config.yaml
n_head: 10
d_mlp: 1728
activation: "swiglu"
norm_place: "pre"
norm_eps: 1e-06
rope_base: 1020.0
attn_scale: 0.134
extras: ["some layers without positions", "local attention windows", "paired heads", "gated attention", "exclusive self-attention", "value embeddings", "hashed n-gram embeddings", "a smear gate", "an embedding shortcut", "learned residual scales", "skips across layers", "capped logits"]
init: "trunc"
init_std_o: 0.0259
lr: 0.00699
lr_mult_up: 0.884
decay_fraction: 1.0
dataset: "wikipedia_en"
Each number is 128 + 32 x the weight over its row's rms, rounded and kept within 0 to 255. Layers, rows and columns count from 0. The size above them is the row's rms in percent of the matrix's.

# layer 8 MLP down (transposed), 1728x640, rms 0.0299, rows 208-225, columns 0-127
size [102  99  90 106 100 101  89 101  97 101  99 103 103  98  98  96 106  95]
[[ 84  60 164 164 124 189 148  87 129 103 131  71 114 168 146  90 121 133  67 138  93 142 100 117 109  98 117  84 104 184 140  89 176 155 101 119 136 112  75 156  92  96  97 128  59 133 136 125 112 145 124 117 153 184 165 217 100 122 174 130 142 129 158 162 158 167 181 122  44 114 113 133 143 166 129 132 185 123 119  88  88 115 137  86  55  69  82 108 166 116 202 126 159  56 153 104 110  93 140 155  67 139 114 109 141 103  93 134  92 117  83 128  79 130 119 159  56  79 102 181  89  95 135 116 155 110  77 129]
 [ 97  89 130  73 126  56 177  86 134 158 146 111 150 164 122 147 136 143  89  80 121 148 109 173 102 138 112 122 125 102 119  94 130 116 195  93 113 157 139  99 162  79 102 178 140  93 150 146 143 162 190 121 124 154 130  87  87 127 146 121 107  83 202 133  64 134 127  82  79 166  89 171 122  84 132  85 116  78 159 146 140 161 132  94 106 135 168 137 165 143 115 104 102  88 186 139 124 103 132 157 110 168 123  66 154 185 154 143 131 117  80  84 176 120 152 157 174  45 141 132  93 118 205 145 129 158 189  62]
 [178  87  64  95  60 151 116 103 165 177 142 130 119  90 146 124 117  71 128 152 158  83  99 112 110 155  88 153 143  92 114 123 145 138 118  98 148 126 136 141 103 105 108 123 134 125 151 111  59  80 172 113 130 121 144 120 160 177 164 129 198 174 129 116 134 156 172 168 154 109 178 144 117 131 123 146 112 117 151  63 143 127 131 141 129 128 107 167 144 169  85 123 107 124 130 127 142 151 128 111 127 107 119 113 107  53 181 157 122 154 133  97 152 104  94 119 122 139 113 139 133 118  61 154 130  94  75  96]
 [ 97   2 153  83 112  80 134  66 136 153 216 139 152 162  98 124 120 112 187 156 112 165 112 134 122  98 128 141 128 112 139 160 135 138 121 132 140 118 112 123 189  90 121 144 172 110 160 135  75 140 158 187 120 106 117  63 173 183  86 128  86 124 138 200 120  88 106 116  94  75 148 127 155 130 213 117 127 111  95 168 141 103 159 150 121 165  82 123 140 126 117 105 112 163 152 143  81 126 214 146 179 165 136  88 121 101 159  91  60 130 109 179  74 154  79 107 103 129 113 151 143 109 178 161 127 128 160 118]
 [ 50 126 191 121 117  85 163 147 185  77  95 121  88 139 137 178 168  62  86 129 107 112 176 156 138 107  63 159  99 115  69 105 105 181 158 102 149 155 102 154 135 130 145 104 131 178 157  86  62 142 146 110 143 127 122 110  71  61 115 159  93 132 152 142 170 166 115 171 128 107  85  79 147 166  96 179 164 138 127 114 105  87  73 121 110  94 115 129  99 139 129 135 131 137 185 123 166 136 115 102 140 115 151 112 136 140  71  81 136 125 176 145 205 150  81 138 160 128  71  67 164 102  72 150  72  75 102 108]
 [110 136  61 128 188  98 148 129 114 150 180 121 164 122 101 112 128 186 155 111 175  98 135 185 162 102 137 148 137  90  98 147 135 187  83 133 142 173 146 139 142  55 118  88 171 124 164 157  99 160  85  83 151 120  87 146 129  91 156  91 141 145 155 169 136  97  70 139 111  79 108  98 125 150 102 146 139 158  66 178 161 125 143  70  95 185 176 132 111  95 124 144 152 132  89  66 157 111 185 120 111  78 174 104 146 154 143 117 144  96 101 159  63 160  51  99 127 105  59  97  98 175 111  78 138 139 140 140]
 [118 136  38 142  40 100 255  71  99 176 193 178 174 150 181 113 176  96 142 137 152 113 139 138 141  93 112 191 120 130  32 112 132 128 122 129 117 136 142 177 126 171 176 107  70  88 103 225 115  69 104 103  81 156 113 152 140 111 136 131  79 165 113  91 160 196  90 135 146  87 123  87 103 175 165 161 168 150  92 127 147 169 127 154 147 106 119 180  82 107 112 148  94 122 105 106 123 119 105 130 146 159 170 158 128  80 131 121 134 121 136  95 119 179  62 151 122 133  70 150 112 126 147 115 136  86 164  99]
 [ 26  59 141 140 148 185  92 101 175 108 144 150 120 109 152  99 132 184 196 154 147 107 113 121 117  68 152  70 156 113  90 140  88 195  69 165 154  96 129 124  62 121 132 112 144  89  87 126 161 128  81 141 141 159 150 128 155 113 128 120 100 108 157 135 138 148 149 195 188  79 121 112 141 143 109 124 121 144 123  97 128 135 139 113 102 109 162 127 129 176 108 137 158  91 105 130 153 137  52 198 163 124 124 124 137  99 145  93 128 137 198 150  58  97 131  95 115 133  98 152  47 121 116 142 160 142 144 141]
 [103 131 111 179 107 140 143  75 111 137 157 146 180 130 133 118  96  99 126 101 126 137 126 138 152  95 161 196  93 165 132 120 109 129 136 142 160 110 117 117  83 134 150 120 108 102 160 136 150 140 108 131 101 127 123  93 132 134 123 161 162 110 133 116 114 105 173 172  89  68 175 111 153 168 186  99  93  92 179 180  71 174 137 108 123 174  76 142 133 165 150 110  81 124 131 174 124 115 111 112 105 153 171 116 102 145 166 123  97  70 140  45  97 108 121 150  88  95 164 168 108  93 199 131 133 119 119 133]
 [164 145 145 150 113 151 140 143 156  72 124 102 144 177  23  94 155 195 129 150 201 134 137  93 129 142  89 174 167  61  78 151 145 105 114 103 141 105  87 154 129 138 136  79 131 107 153 172 133 121 145 124 132 132 103 104  88 133 140  95 143 100 168 135 136 128 164 155 131 122  80  93  90  65  93 119 134  82 121  87  97 127 185  72 127 101 129 133  99  95  88 154  72 127 112 108 147 141 107  93 132 135 133 187 167  89 144 135 118 145  59 136  98 108 147 154 112 113 135 120 112 124 142 127 111  97 119 146]
 [112 142 185 171 164 106 141 210  86 107 100  63 104 164 103 139 123 145  55  92 112 201 137  86  93 166 121 159 106 105 107 138  52 141 169 123 117 134 156 106 120 112  73  78 115 191 196 179 136  97 107  74  50 128  95 104 105 106 162 102 129 163 108  84 104 144 146 142  94 110 114  44 147 126 162 100 134 187 124 158  95  84  91 127 150  95  94 147 109 195 147 155 162 162 143 131 106 143 147 106 196 135 146 131 166 130 130 113 142 134 113  59 162 142 172  70 156 162  94 113 156 121  76 163 150 100 143 116]
 [110 143 104 115 175 180 123 151  95 130 114  75  89 103 136 125  92 132 128 136 139 111 132 131  46 125 112 133 148 142 144 202 179 133 113 126 116 131 187 173 105 110 100 110 168 131 115 128 158 141 146 146 155  73 104 120  94 165 151 126 156 108 107 129 100 153 125 147  92 116 150 114 141 121 128 157 121 113 163 129 151  96 118 139 144 154 142 118 128 137 110 157 151 118 133 123 102 115 115  33 154 152 141 100 168 189  95 111 137 131  85 155 132 146  68 103 171 152 157 116 151 115 104 148  63 122 157 132]
 [118 103 180 145 112 135 110 143 140 181 141 123 122 167 109 103 102 149 105 132 152 152 128  59 168 110 107 172 164 121 130 135 142 108 148 171  91 119 129 126 149  78 152 158 137 101 128 132 140  89 100 143 117 153 151 114  97 143 105 164 104 142 171  96 148  52 145 157 160 108  95 164 188 133 124 119 117 109  82  91 131  87 127 164 166 150 139 125 139 134 118 139 126  85 140 163  83 141 155 136 111 133 124 124 156 119 103 135 112 104 117 169 137  89 202 177 122 149 148 164  90 138  96 160 168  63  66 160]
 [124  85 149  98 108 210  91  62  98 156 112 121 188 129  91 165 165 160 171 125 154 134 126  75 142 167 118 135 106 163 191 127 104 139 141 167 177 182 115 131 105 114  87  87 104  59 149 142 174 111 161 134 103 157 121 154  62 162 167 110 111 120 116 132  86 103 120 141 144 110 156 144 161  99 138  73 174  53 160 134 157 148  97 147 137  95  34 144 110 120 137 124 141  81 138 149  63 135 134 138  87 165  90 187 125  82 133 135 105 146 136 108 167  89 107  54  96 180 176 135 123 185 147 155  89 114 120 130]
 [133 125 160 123 147 168  93 139 134 123  92 102 100 168 112 101 155 125 126  82  89 176 160 125 115 102 122 130 109 126 127 174  86 111 126 163  97 182 111  67 130 153 111 110 141 166  87  82  81 129 166 132 147 152 164 170 164  66  86 105 146 103 125 167 113  71 169  90 103 111 151 147  77  76 185  84 120 119 107 101  65 119 110 105 131  92 133  92  81 106 126 122  79 149 142 118 101  88 140 164 139 140 121 139 138 106 112 140 124  82 157 188 182 109 144 157 119  51  94 165  87  73 121  95 138 139 153 102]
 [170 168 113 250  81 129 102  36 120 174 165 108 126 121 143 128 131 121 121 144 162 126 157 103 134 155 161 120 134 138 113 123  86 120 143  84 124 160 138  99 117 118 133  57 152 181  87 131 157  97 148 131  68 163 133 114 175 146 142 102 154 123 146  71 115 114 120  88 167 154 148  92 105 120 144 114 127 110 110 189 137 115  87 138 122 122 208 140 115  89 159 125 180 134 175 111 196 175 108 159 153  94 183 133 103 171 101  93 159 146  97  68 150 183 142  90 136 162 127 133 154 180 170 139 127 121 129  85]
 [ 99 225 143 207  96 108  92 166 147 147 132 206 116 163 180 120 152 132 101 125 128 138  74 138 154 122 112 112 136 133 147 122 102 152 112 131 114 193 105  87  52 114 123 165 115 116 107 145 134 207 165 145 162 153  36 115 138  70 155 118 167 135 124 131 117 122 164 169 121 141 125 141 123 126  67 128  58 115 138  92 114 104 129 117  85 127 159  83 139  78 105 132 136  53 112 124 103 139 169 142 152 156 135 136  80 151  87  84  84 149 143 123 138 147  94 153 120 128 126 120  91 128  63 117 162 124 102 133]
 [111 101 109 131 177 137  49 110 101 132 113 128 142 161  90 132 137 192 130 162 105 166 118 141 178  92 160 135 105 143 158 129  91 140  74 165  47 151 150 128 155  77  54 155  92 125 126 139 132 146 101  96 121 146 152  97  99  74 153 133 134 147 102 108 127 131 150 119 112 121  94 146 144  95 109 117 109 138 130 115  84 158 146 143 216 171 139 136  47 149 118 162  86  77  63  83 139 134 129 104 124 128 173 183 163 174  84 113 112 140 155 170 101 109 132 191 182  44 149  98  85  83 111  64 164  87 103 160]]
# layer 8 MLP gate, 1728x640, rms 0.0299, rows 209-226, columns 0-127
size [101  94 112  98 102  96 102  99  99  98 102 102  94 101  92 105  97  96]
[[105 154 104 174 137 182 131 142  90 103 121 171 109 105  81  92 137 102 157 117 115 104 117 169 145 157 187 219 142  80 151  88  98 106 127 132 134 119 161  94  86 108 149  90 120 150 143 162 114  90  98 147 148 113 194  75 182 172  99 113 144 154  89 158 101 140 113 153 171  89 108 165  68 162 126 107 139  64 103  99 113 107 165  55 192 122 154 146 102 153 193 111 135  89  85  82 165  93 123 142 131 111  84 101 152 126 115 167 117 180 142 163 127 125 149 177 103 192 120 110 122 125 132 108 151 140 169 123]
 [158 179 141 181 115 181 191  58 154 116 169 113 153  80  98 118 108 101 127 123  98 160  81 113  74 140 177 126 130 132 129 154 124 130  75 145  83  59 153 165  64 101 128 142 142 127 112 169  94 108  68  93 100 116 107 102 144 130  99 117 138  49 116 181  98 168 118 117 112 147  39 170 128 147 117 131 134 128 135 183 102 175 107 165 155 115 138  64 110  93 156 132 148 163 139 105 159  92 151 162 113 110 107  61 147 163 114 123  71 148 153 134 151 170 142 162 127 155 183 129 112  95 157 143 138 131 124 109]
 [104 140  80  76  88 117  92 183 176 159 168 111 193 115 195 138 154 113 106 125  86 172 136 155 146 153 190 164 113 169 138  83 148  99 142 199 121 155 154 140 161 127 110  68 158 138 170 135 144 137  90 103  95  74 169 103 144 176  68 152  74 151 108 168 101 170 121 111 123 121 179 132 127  76 132 144 226 144 118  98  99 165 105  77 158 126  58 144 120 110 114 104  98  86 111 127 128 141  98 149  72 106  67 143 121  83  93  98 114 113 151 116 155  51 121 111 161 121 106 102 159 154 132 149 138 110  96 119]
 [148 145 122 157  93 134 101 144 136 136 167  59 159 123 114 164 149 159 158  58 124 148 109  86  61 139 157 154 152  92 100  96 145 103 113 150 134 143 153  90 178 145  94 134 134 158  83 148 164 162 189 130 165  94 149 122  81 137 113  77 177 117 126  88 160  63 111 114 143 148 135 203 117 124  60 114 116  79 148 104  82 120 152 125 134  87 158 109 124 116 109 100 206 153 182 170 151 139 109 141 131  76  66 168  69 109 136 139 150 117 113  97  96 124 134 105 120 154 190 104  82 135 150 165  66 136 103 136]
 [178  86 118 100 128 161 131 158  98 136 148 192  66  94  76 121 190 138 106  99 137 157 133 169 135 128  82 171 148 111 117 143 150 134 110 110  88 156 132 138  95 149 114  93  80  62 126  90 106 126 146 112 189 139 155 105 113 143 138 103 111 174 181 135 128 135 107 111 158  72 121 149 125 116 193 132  57 144 166  76 125  92  79 114  66 151 133 196 151 159 101 124 108  99 144 104 196 109 191 104  75  91 100 134 162 126 124 147 100 121 125  97 110  95 117 151 148 131 131 129 149 193  55 119 118 121 165 145]
 [131 141 120  33  58 103 255  56 154 153  98 220 131 127 127 162 121 105  88 113 121 168  81 113 152 140  95 151 108 141 140 127 167 126 108 139 103 101  90  70  87 168 136 120  59 153 125 150 140 203 179 118 117  95 112 115 126 144 101 115  64 136 113 184 135 130 197 175 109 135 149  73 163  82 113 106 120 184 146 117 129 145  86  54 155  74  88  98 146 125 126  93 112 161 168  99 168 123  77  96 131 190 135 122 109  96 135  70 129 121 169  75 148 108 127  90 146 152 160  94 156 132 141 141  94 132  80 148]
 [141 137 137 146  70 125 170 109 110 124 151 138  86 172 125 172 136 194 140 110  99 143  72 183 138 159  66  93 135 135 155 140 163  80 131 120 125 108  63 148 170 119  66 111 141  99 108 100 131 112 129 132 146 114 132 162 170 103 162  79 134 115 118 114 153 142 128  68 114  65 136  55  98 172 104  95 164 150 134 122 101 137 137 133 173 127 144 188  82 112  64 130 132 144  87  80 181 124  88 153 107 183  87 132  90 162  73 187  62  98 104 120  96  98 141 150 149 115 157  82 139 131 147 145 189  88 162 160]
 [109 113 107 138 140 124 122 106 146 103 159 138 148 136 139 167 166 164 116 167 128 121 179 109 141 139 156 109  58 111 157 160 131 119 115  45 123 164 154  71  86  77  71 136 110 135 172 115 121 115 188 111  66 161 119 175 138 102 163 146 148 141 193 136 107  84 127 111 121 112 197 147 120  91 147 140  64 147 174  93 163  61  93 132 127 149 202 152 167 161  86 167 119 162 159 216 120 159 148  88 162 160  80 139 149 132 157 128 105 140 177 148 113 128  77  99 144 106 184 107  70 123 104 152 159 170  94  84]
 [135 156 122 191 158 130 117 111 150 111 137 144  96  36 165 137 120  73 143 134 104 132 101 147 153 118 122 162 146 175 170  89 126  96  98 175 113 131 103 126 102 171 159 154 117 123 101  99 190 126 120 127 137 127 188 146 161 144 116  94 139 208 107 136 149  81 144  98  85 151 157 120 129 129 123 113 116 135 125 114  77 106 134 163  98 147 159 150  85 111 126  78 122  88 109 104 146 158 183 160 175 135 145 161 167 165 115 100 130 165 153 100 168 143 142 125  61 140 124 144 108 103  91 186  45 155 148 115]
 [140 103 157 167 120 107 121 128 139 124 126 141 104 114 122  98 141  88 102 131 119 159 112 103 109 128  74 120 142 176 101 139  48 109  96 118 114 134 142  97 144 136 106 105 162 117 164 119 131 130 148 129  88 141 123 132 124  69 129 129  76 109 115 179 167  60 205  93  95 160 118 115  97 184 144 131 100 138 151 146  85 155  95 203 169  91  92 141 155 105 138 154 124 170 167 111 134 136  91 167 143 120 122 137 139 132  84 113 142 189 191 119 145 117 121  86 107 138 118 155  99 103 113 155 106 171 137 167]
 [166 108 117 142 131 136 118  87 190 136 135 141 131 154 194  63  77 175 108 132 146 141 190 208  75 158 118 139 131 101 102 110  89 136 206  68 125 126 131 147 128 126 151 133 186 106 155 114  55 197  68 132 172 125 115 109 122  89 105 172 126  85 129  56 138 141 129 108 111 145 134 117 157 151 136  97 130 150 167 136  77 157  51 150  78 141 131 212  85 103 104 147 119 144 131 160  86  83 134 118 130 186 189  86  85 142 136 139  81 129  74 110 103 110 161 131 116 158  80 103 157 152 168 159  98 168  79 139]
 [168 135 123 143 151 168 134 100 145  72  72 126 162 147 122  89 180 173  96 144 126 125 139 108 139 168 124 131 142  62 145 102 111 118 114 105 129 160 113 107  49 181 131  35 149 180 118 114 158 143 152 128 129 128 149 135 125 114 101 129 119 117 139 149 143 124 170 156 134 204 104 141 119  68 113 118 108  74 128 151 103 163 128 165 151 133 110 114  86 158 103 120  78 132 153 158  74 192 138 149 202 118 105 146  99  53 134 116 141  94 180 100 177 129  99 102 152  88 141 111 165 103 124 141 196 138 102 180]
 [ 97 127 158 134 144 147  64 131  94 113 113 116 134 102 105 181 145  85 198  89 136 156 124 114  95 167 175 213 138 111 160 204 120 142 155 115 141 112 154 194 108 119 123 125 163 110  90 146 152 125  68 124  86 117 168 166 114 140 146 159 143 135 126  99  76 142 106 118 150  86 187 146 158 107 144 144 104  82  99 110 135 111 169 108 128 149 132 163  58 100 157 176 118 102 128 138  92 115  98 121 186 147 110 140 115 138 141 111 173 106  88 142 203 171 132 161 136  98 197 141 156 167 109 120 142 172 120 165]
 [117 144 131 151 101 170 108 160 122 134  97 130 130 127 163 108 124 177 154  90 167 128 152 185 107  92  76  85 128 126  85 147 134 109 108  98 123 124  93 104 133 146 204 150  77 113  87 127 141 131  83 159 102 133 156 145 123  92 162 116 169 170 143 139 133  77 208 147 147  84 103 198  65 124 136  87 125 123 129 142 147 141  82  98 145  98  58  45  91 111 160 136 119  86 100 156 157 160 129  98  96 131 111 159 169 126  97 138 109  68 155 190 155 161 117 168 108 168 132 101 150 195 136  86 157 161 153  84]
 [ 97 148 184 115 128 127  13 130 117 162 121 142 135 160 113 106 135 100 128 137 107 137 101 144 131 163 127 118  96 117 159 169  77 101 155  98 170  83 111 141 114 172 161 125 159 172 152 156 134 130 127 122 187  76 147 120 144 102 158 201  73 166 127 219  88  75  82  80 133  63 164  88 159 147  58 167 143 106 132  80 126 160 118  92 131 111  49  88 125 142 152 102  66 161 125 116  84 119 137  64  96 137 156 159 155 189 162 143 162 164 104 119 110 145 135 144 109 154 178 144  97 136  73 140 150  94 132 144]
 [134 131 126 186 153 175  72 124 102  80 112 142 129 151 124  85  87 110 123 138 174 143 160 108 135 150 186 156 184  64 173 164 101 147 156 147 181 167 160 120 145 169  98 144 145 145 148 107 187 166 109 114 100 103 110 122  88 176 142  85 135 128 144 148  95  84 114 137 114 167 150 151  78 100 180  90 104 113 102 142 150 130  66 144 141 136 125  72 117 106 126 147 131 130  80 105  89 158 120 139 138 149 134 135 101 173 178  89 120  50 115 150 224 166 141 130 147 122 155  94 135 157 153 117 157  91 156 202]
 [123 134 124 167 147 168 116  65 159 117 153 166 140 112 152 113 140 124 151 122 127 157 108 123 135  90 167 141 129 139 106 209 136  71  96 151 115 137 113 115 129 126 149 128 171 175 153 181 107 135 148  93 115  84 134 215 137 147 161 188 185 100 151 114 118  97 107 118 116 125 103  84 145 115 137 130 117  69 144  73 103 112 119 131 200 105 129  60  90 146  79 153  70 129 133  92 132  50 154 142 121 121 133  62 179 122  92  82 115 108  44 163 136 129 115 161 109  71 170 155  90 155 168 117 128 150 160 112]
 [ 67  51 183 151  90 100 112 114 172 178 131 145  56 155 143  62 156 115 136 176  86 119  97 121 114 160 149 110 116 131  98 124 162 115 120  67 135  96 135 136 134  99  99 143 136 143 162 116 129 119 146 182  54 188 104 132 147 152 101 122 146  75 118  84 136 175 147 152 198 164 128 120 157 156 132  81  63 135 143  92  79 110 173  93 188 109 160 120 204 109 164 135 155  98 140 168 194 103  88 116 119 102 175 130 126 112  81  95 138 133 126 113  70  60 163 110 116 127 162  60 113  78 127  77  91 134 164 147]]
# layer 8 MLP up, 1728x640, rms 0.0299, rows 209-226, columns 0-127
size [100  96 107  97 100  93 101  98  95  99 101 104  95  97  98 108  94  99]
[[125 176 122 135 105 139 121 171 122 137 142  98 173 118 107 107 145  87 122  99 164 127 141 146 162 140 162 121 154 109  89  79 182 174 129  43 131 123 122 170 125 115  76 178 113 131 144 114 142 132 153 198 171 162 175 103 173 112 128 108  66  91 138 129 109 154 140 131  85  78 116 195 138 105 113 178 140  70 138  90 165 102 168 145 130 173 138 101 169  92  94  79  97 141 126 148  86 114 174 153 144  50 163 137 138 141 116 109 200 163 159 132 125 142  89 203 114 105 188 108 123 164 158  66 138 144  92 134]
 [139 137 117 184 149 148 190  51 195  97 204 138 162  89 122 120 126 151 155  99  95 177  82  83 134 167 168 114 113 145 149 148 132 113 126 116 119 129 143 160  74 102 144 127 157 110 122 146 137 165  97  86 103 144 138  91 122 134 116 146 132  66 128 147  91 164 167 109 135 100 100 158 116  95  78 155 109 158 136 188 114 125 117 156 116  42 152  88  71 111 128 119 162 126 170 122 102 115  78 175  67  77 156 118  93 135 126 160  95 113 136 171 134 157 137 119  77 106 139 117 111 104 161 136  96 120  96  92]
 [108 131 116 108  59 107 167 134 158 166 177 146  74 139 128 106 178 129  70  92 162 111 135 163 146 141 175 137  70  79 156  62 121 114 144 110 112 166 187 168 179 132 134  84 142 152 114  94  81 125 140 142 128 139  77 100 114 167 119 137 105 163 124 192 167 177 135 191 104 130 109 149 107 137 122  97 133 163 153 156 133 118 110 147  90 140 114 117 139 154 169 185 175  99 198 205  91 118  32 185 164 157 148 182  93 113 105 109 117 129 130 146 128 100 155 137  72  87 171 130 124 136 142  77 134 174 145 118]
 [122 114 130 132 149 147 117 108 150 171 136 106 132 152 149 125 157 181 144 153 143 147  83 128  77 174 103 162 199 147 104 154 102 137 154 123  88 115 116 162 168 174 140 156  89 110 128 162 106 189 104 128 138 137 114 111  42  68 160 148 107 120 149  97  92 101  91 158  89 127  95 161 140  70 125  89 121  68 125 118 117 150 104 209  91 104 170 127 129 146  78 135 204 158 136 128 103 154 105 142 140 123  68 171 157 114 112 172 215 140 145 197 154 108 143 126 154 137 106 127  44 123 154 205 103 143  32 155]
 [ 97 122 156 134 141  74 110 151 133 122 152 157  69  95 110  88 130 162 165 109 115  79 115  60 119 109 153 123  56 140 193 122 105 163 162 166  85  29 105 136 183  91 169 166 149 158 134 117 182  94  83 106 114 152 173 134 121 120 101 140 157 115 109 137 218 137  91 131 100 144 107  75 123 205 115  69 104 185  89 141 174 176 113 122 121  85  90 116 145  74 132 121 145 121  92 144 109 101 143 106 155 164 135 172 139 161 124 148 119  79  97 159 122 117 125 202  77 157 190 107 135 141 146 104  93 148 163 116]
 [162  91 195 126 123  80  91 204  74 104 119  74 134 136 108  43 112 114 107 169 137  92 175 106 174  78 171 153 137 219 189 123 127 130 183  95 167 114 160 160 140 145 115 146 144  87 137 144 178  87 147 100 147 141  76 146 123  88 151 135 166  72 144 133  55 109 129 137 113 163 145 138 136 119 111 137  89  88  78 173  99  57 134 145 131 170 126 146 121 116 125 122 138 136 139 181 142 179 145  86 127 128 153 102 126 108 137 151 108 117 104 117 103 130 165 149  91 114 117 148 130 149 132 111 105  95 124 133]
 [129 153 149 101 123 121  87 118 135 149 155  70 142  69 133 162  71 123 151 110  87 140 141 154 103 171 127 143 139  87  98 106 109 105 118  92 151  67 112  84 197  66 119 107 139 191  79 177 151 172 123 131 129 204  69 103 166 100 100 173 126  86 119 198 143 104 176 199 145  98 142 156 172 108 109 146 124 125 130 100 142  92 109 125 133 167  67 132  92 111  61 134 141 103 146 128 190 118  90 136 190 179 168 135 217 107 114 159  93 164 108 111 131 120 120  79 156 156  95  47 147 108 119 100 135  91  83 182]
 [123 118 168 133 126  94 121 152 111 116 116 122 172 133 102 174 123 139  79  63  94  91 123 141  93 133 124 130 141 178 113 175 208 151 119 162 120  84 144 174 119 170 203  74 128 162  59 140 103 179 150 106 122 141 122 115 140 123 141 156 126  71 105 196 120 142 124 142 137 107 126 126 147 104 128 139 132 133  46 175 118 121 147 162 156 140  50 127 119 130 123 129 131 133 131 125 128 182  86 149 129 142 140 108 128 161 130 119 188 141 132 131 116 127 141  84 108 197 119 153 137 113 158 113 142 141 110 190]
 [128 123  64 157 117 130 184 159 119 102 109 129 167 208 162 131 144 197 164 145 124 139 133 123 113 111  99 121 112  98 137 135 109 185 147 141 106 101  61 141 106 101 126 140 214 138 171 115  71 107 131  98 109 111 133  87 175 133 103 119 143  99  97 109 159 127 125 127 138 156 138 122 131 129 152 136 163 107  87 116  69  92 115 158 110 137 124  59  68  60 142 190  95 144 138 119 138  88  85 119 147 158 161 122 153  91 216 145 107 144  88 168 113 117 133 125 148 133 147 172 108 150 142 123 136 120  78 120]
 [134 126  94 133 134  91 148 115 168 120 124 119 131 121 168  77 115 118 156  65 139 175 173 123  74 110 140 128  89 101 192 144 107  99 139 146 121 140 101 148  92 148 161 140 112 107  96 140 124 119 124 146 116 127 123  86 122 153 122 164 146 123 121 145 170 148 142 112 127 127 100  91 155 168 127 134  95 151 103 107 203 134 214  87 106  97 100  90 231 181 146  76  87 133 201 136 115  82  93 162 170 168 134 148 142 144  78 108 122 123  58 152 128 110 138 121 187 106  93 115 142 162 121 130 145  77 126 100]
 [126 156 115  69  94  93 175  83 109 141  33 155 144  54 114 160 152 141 144 101 103 123  87 149 139  99  83 128  92 128 104 145 102 127 115 123  51  75 117 114 106 137 181 138  74 158  74 154 150  89 171  99 135 106 119 151 144  86 132 146 169 149 148 162 118 158 107 126 144 103 185  60 105 126 142 145 168 151  75 106 153 101 166 122 129 163 107  64 117 117 179 119 111 116 138  81 167 108 121 140  71 137 109 150 161  69  92 130 128 134 110 112 168 103  44 145 162 140 164  72  68 101  75 110 141  87 108 140]
 [120 105 158 156 130 120 147  67  88 125 141 149 128 167 107 101 158 112 107 102 115 122  75 108 116 127 114  75 134  77 101 155 164 163 104 148   5 203  90 102 122 119 120 121 163 129  84 122 142 153 142 127 151 161 139  56 153 141  85 134 122 135  87 111 177  94 127 130 121 151 145 119 126  31 149  78 126 116 149 163 115 191 120 147 101 146 114 135 108 124  89  96 141 127 135 185 118  82 162 117 132 151 134 125 141  81  98 105 127 123 151 160 176 118 114 176 111  43 177 154 100 177 109 106 197 117 102 189]
 [ 86  71 128 114 138  87 152 170 103  79 108 139 161  97 158 124  86 184 115 123 162 103 102 133  94  99 137 150 115 205 165 165  84 114 105 169  96 109 110  86 156 183 123  97 155  87 150 156  88 122  78  81 144  66  65 150  58 121 156 117 113 134 134  49 157  75 132 147 113 113 132 138 119 104 170 117 105  96  86 110 118 135 143 113 115 124 145 115 130 137 116 100 125 133  93 139 125 149 149 145 142 150  97 100 169 141 175 157 120 117 116 100  78 173 168 153 131  81 106 157 109 164 150 182 110 113 163 117]
 [141 131 108 102 126 149 136 130 125 151 149 123  98 123 177 137 123 153 154 105  74 142 115  59 175 124 156 147  99  29 126 132  65  72 136  89 101 174 166 108 165 146 170 152 148 110 183 122 162 187 127 166 108 163 123 151 143  83 148 176 166  90 155 146  95 109 193 127 117  37 150 163 110 124  89 148 129  85 109 232 147 165 146 150 126 117 129 137 107 107 129 151 133 112 130 128 170 147 125 161  85 154 177 182 118 103 107 152  60 144 144  70 177 148 147 134  73 159 147 107 158  79 144 159 166 126  93 114]
 [159 146 127 120 101  60 144 189 142  94 118 117 144 118 144 100 110 160 141 104 119 146 111 143  97 121 102 122 137 104 168 156 102 100 141  79 176 102 108 139  86 132 157 168 186 117 153 148  84  79 163 147  95 154 126 130 135 131  88 130 152 123 134 189  87  74 119 106 161 115 127 156 101 110  40 167 137 104 138 128 125 192 149 129  83 111  65 146 117 141 123  95 104 154 104 141 143 157 149  55  71 117 119 104 168 165 153 132 174 147 114 129 183  75  70 152  70 138 153 145 143 151 143 136 166  79 149 176]
 [109 140 103 127 151 133 163 112 122 117 111 172 144 152 154  82 116  87  98 161  97 125 144  83 150 135 203 165 164  86 150 102  64 102 125  88 138 146  98 152 141 143  88 131 108 134 145 138 108 160 106  98 144  92 114 133 149 177 109 161 126 135 148 150 117 130 130 158 120 111 133 144 109 151 128 119  97 125 124 156 120  96 108 158 140 155  92 166 120  94 126 182 159  82  97 126 108 187 128 109 115 120 170 149 146 166 126 100  99 102 115 134 183 138 133 152 185 101 177 159 132 159 128 143 159  82 143 132]
 [174 121  73 109 126 144 162 165 128 186  68  89 164 116 158  60  89 131 144 172  92 123 186 146 108 169 156 120 186 125 146 125 158 143  37  84 126  67 137 129  78 130 101 115  86  81 155 139 136 115 148 137 103 105 178 160  70 141 145 175 139 171 107 157 121 159 101 123 132 140  80 101  97 209 152 165 149 114 159  84  93 112 192 168 173  86 126 123 162 193 104 146  91  88  43 137 144 163 121  92 124 115 111 148 137  84  93 141 169 125 146 113 142 139  73 174 107 170 131 114 162  92 128  96 142 134 157 185]
 [161 197 163 108  88 122 144  79 135  86 125 180  88 120 196  71 112 114 158 146 151  80 156 134  86 120 154  82 130 166 114 104 124  99 140 115 153 100  93 141 135 103 104 107 101 185 105 171 138 161 132 110 142 122 108  80 130  94 114 146  94 142 126  76  84 155 168 110 146 116 135  96 120 162 132 185 129 182 160 150 177 164 111 106  66 136 156 144  86 140  87 155  89 107 116 110 142  72 132 129 187 135 102 140 110 142 160 101  90  72  88 105 110 174 142 159 128 132  82  88 140 114  98 137 181 109 165 142]]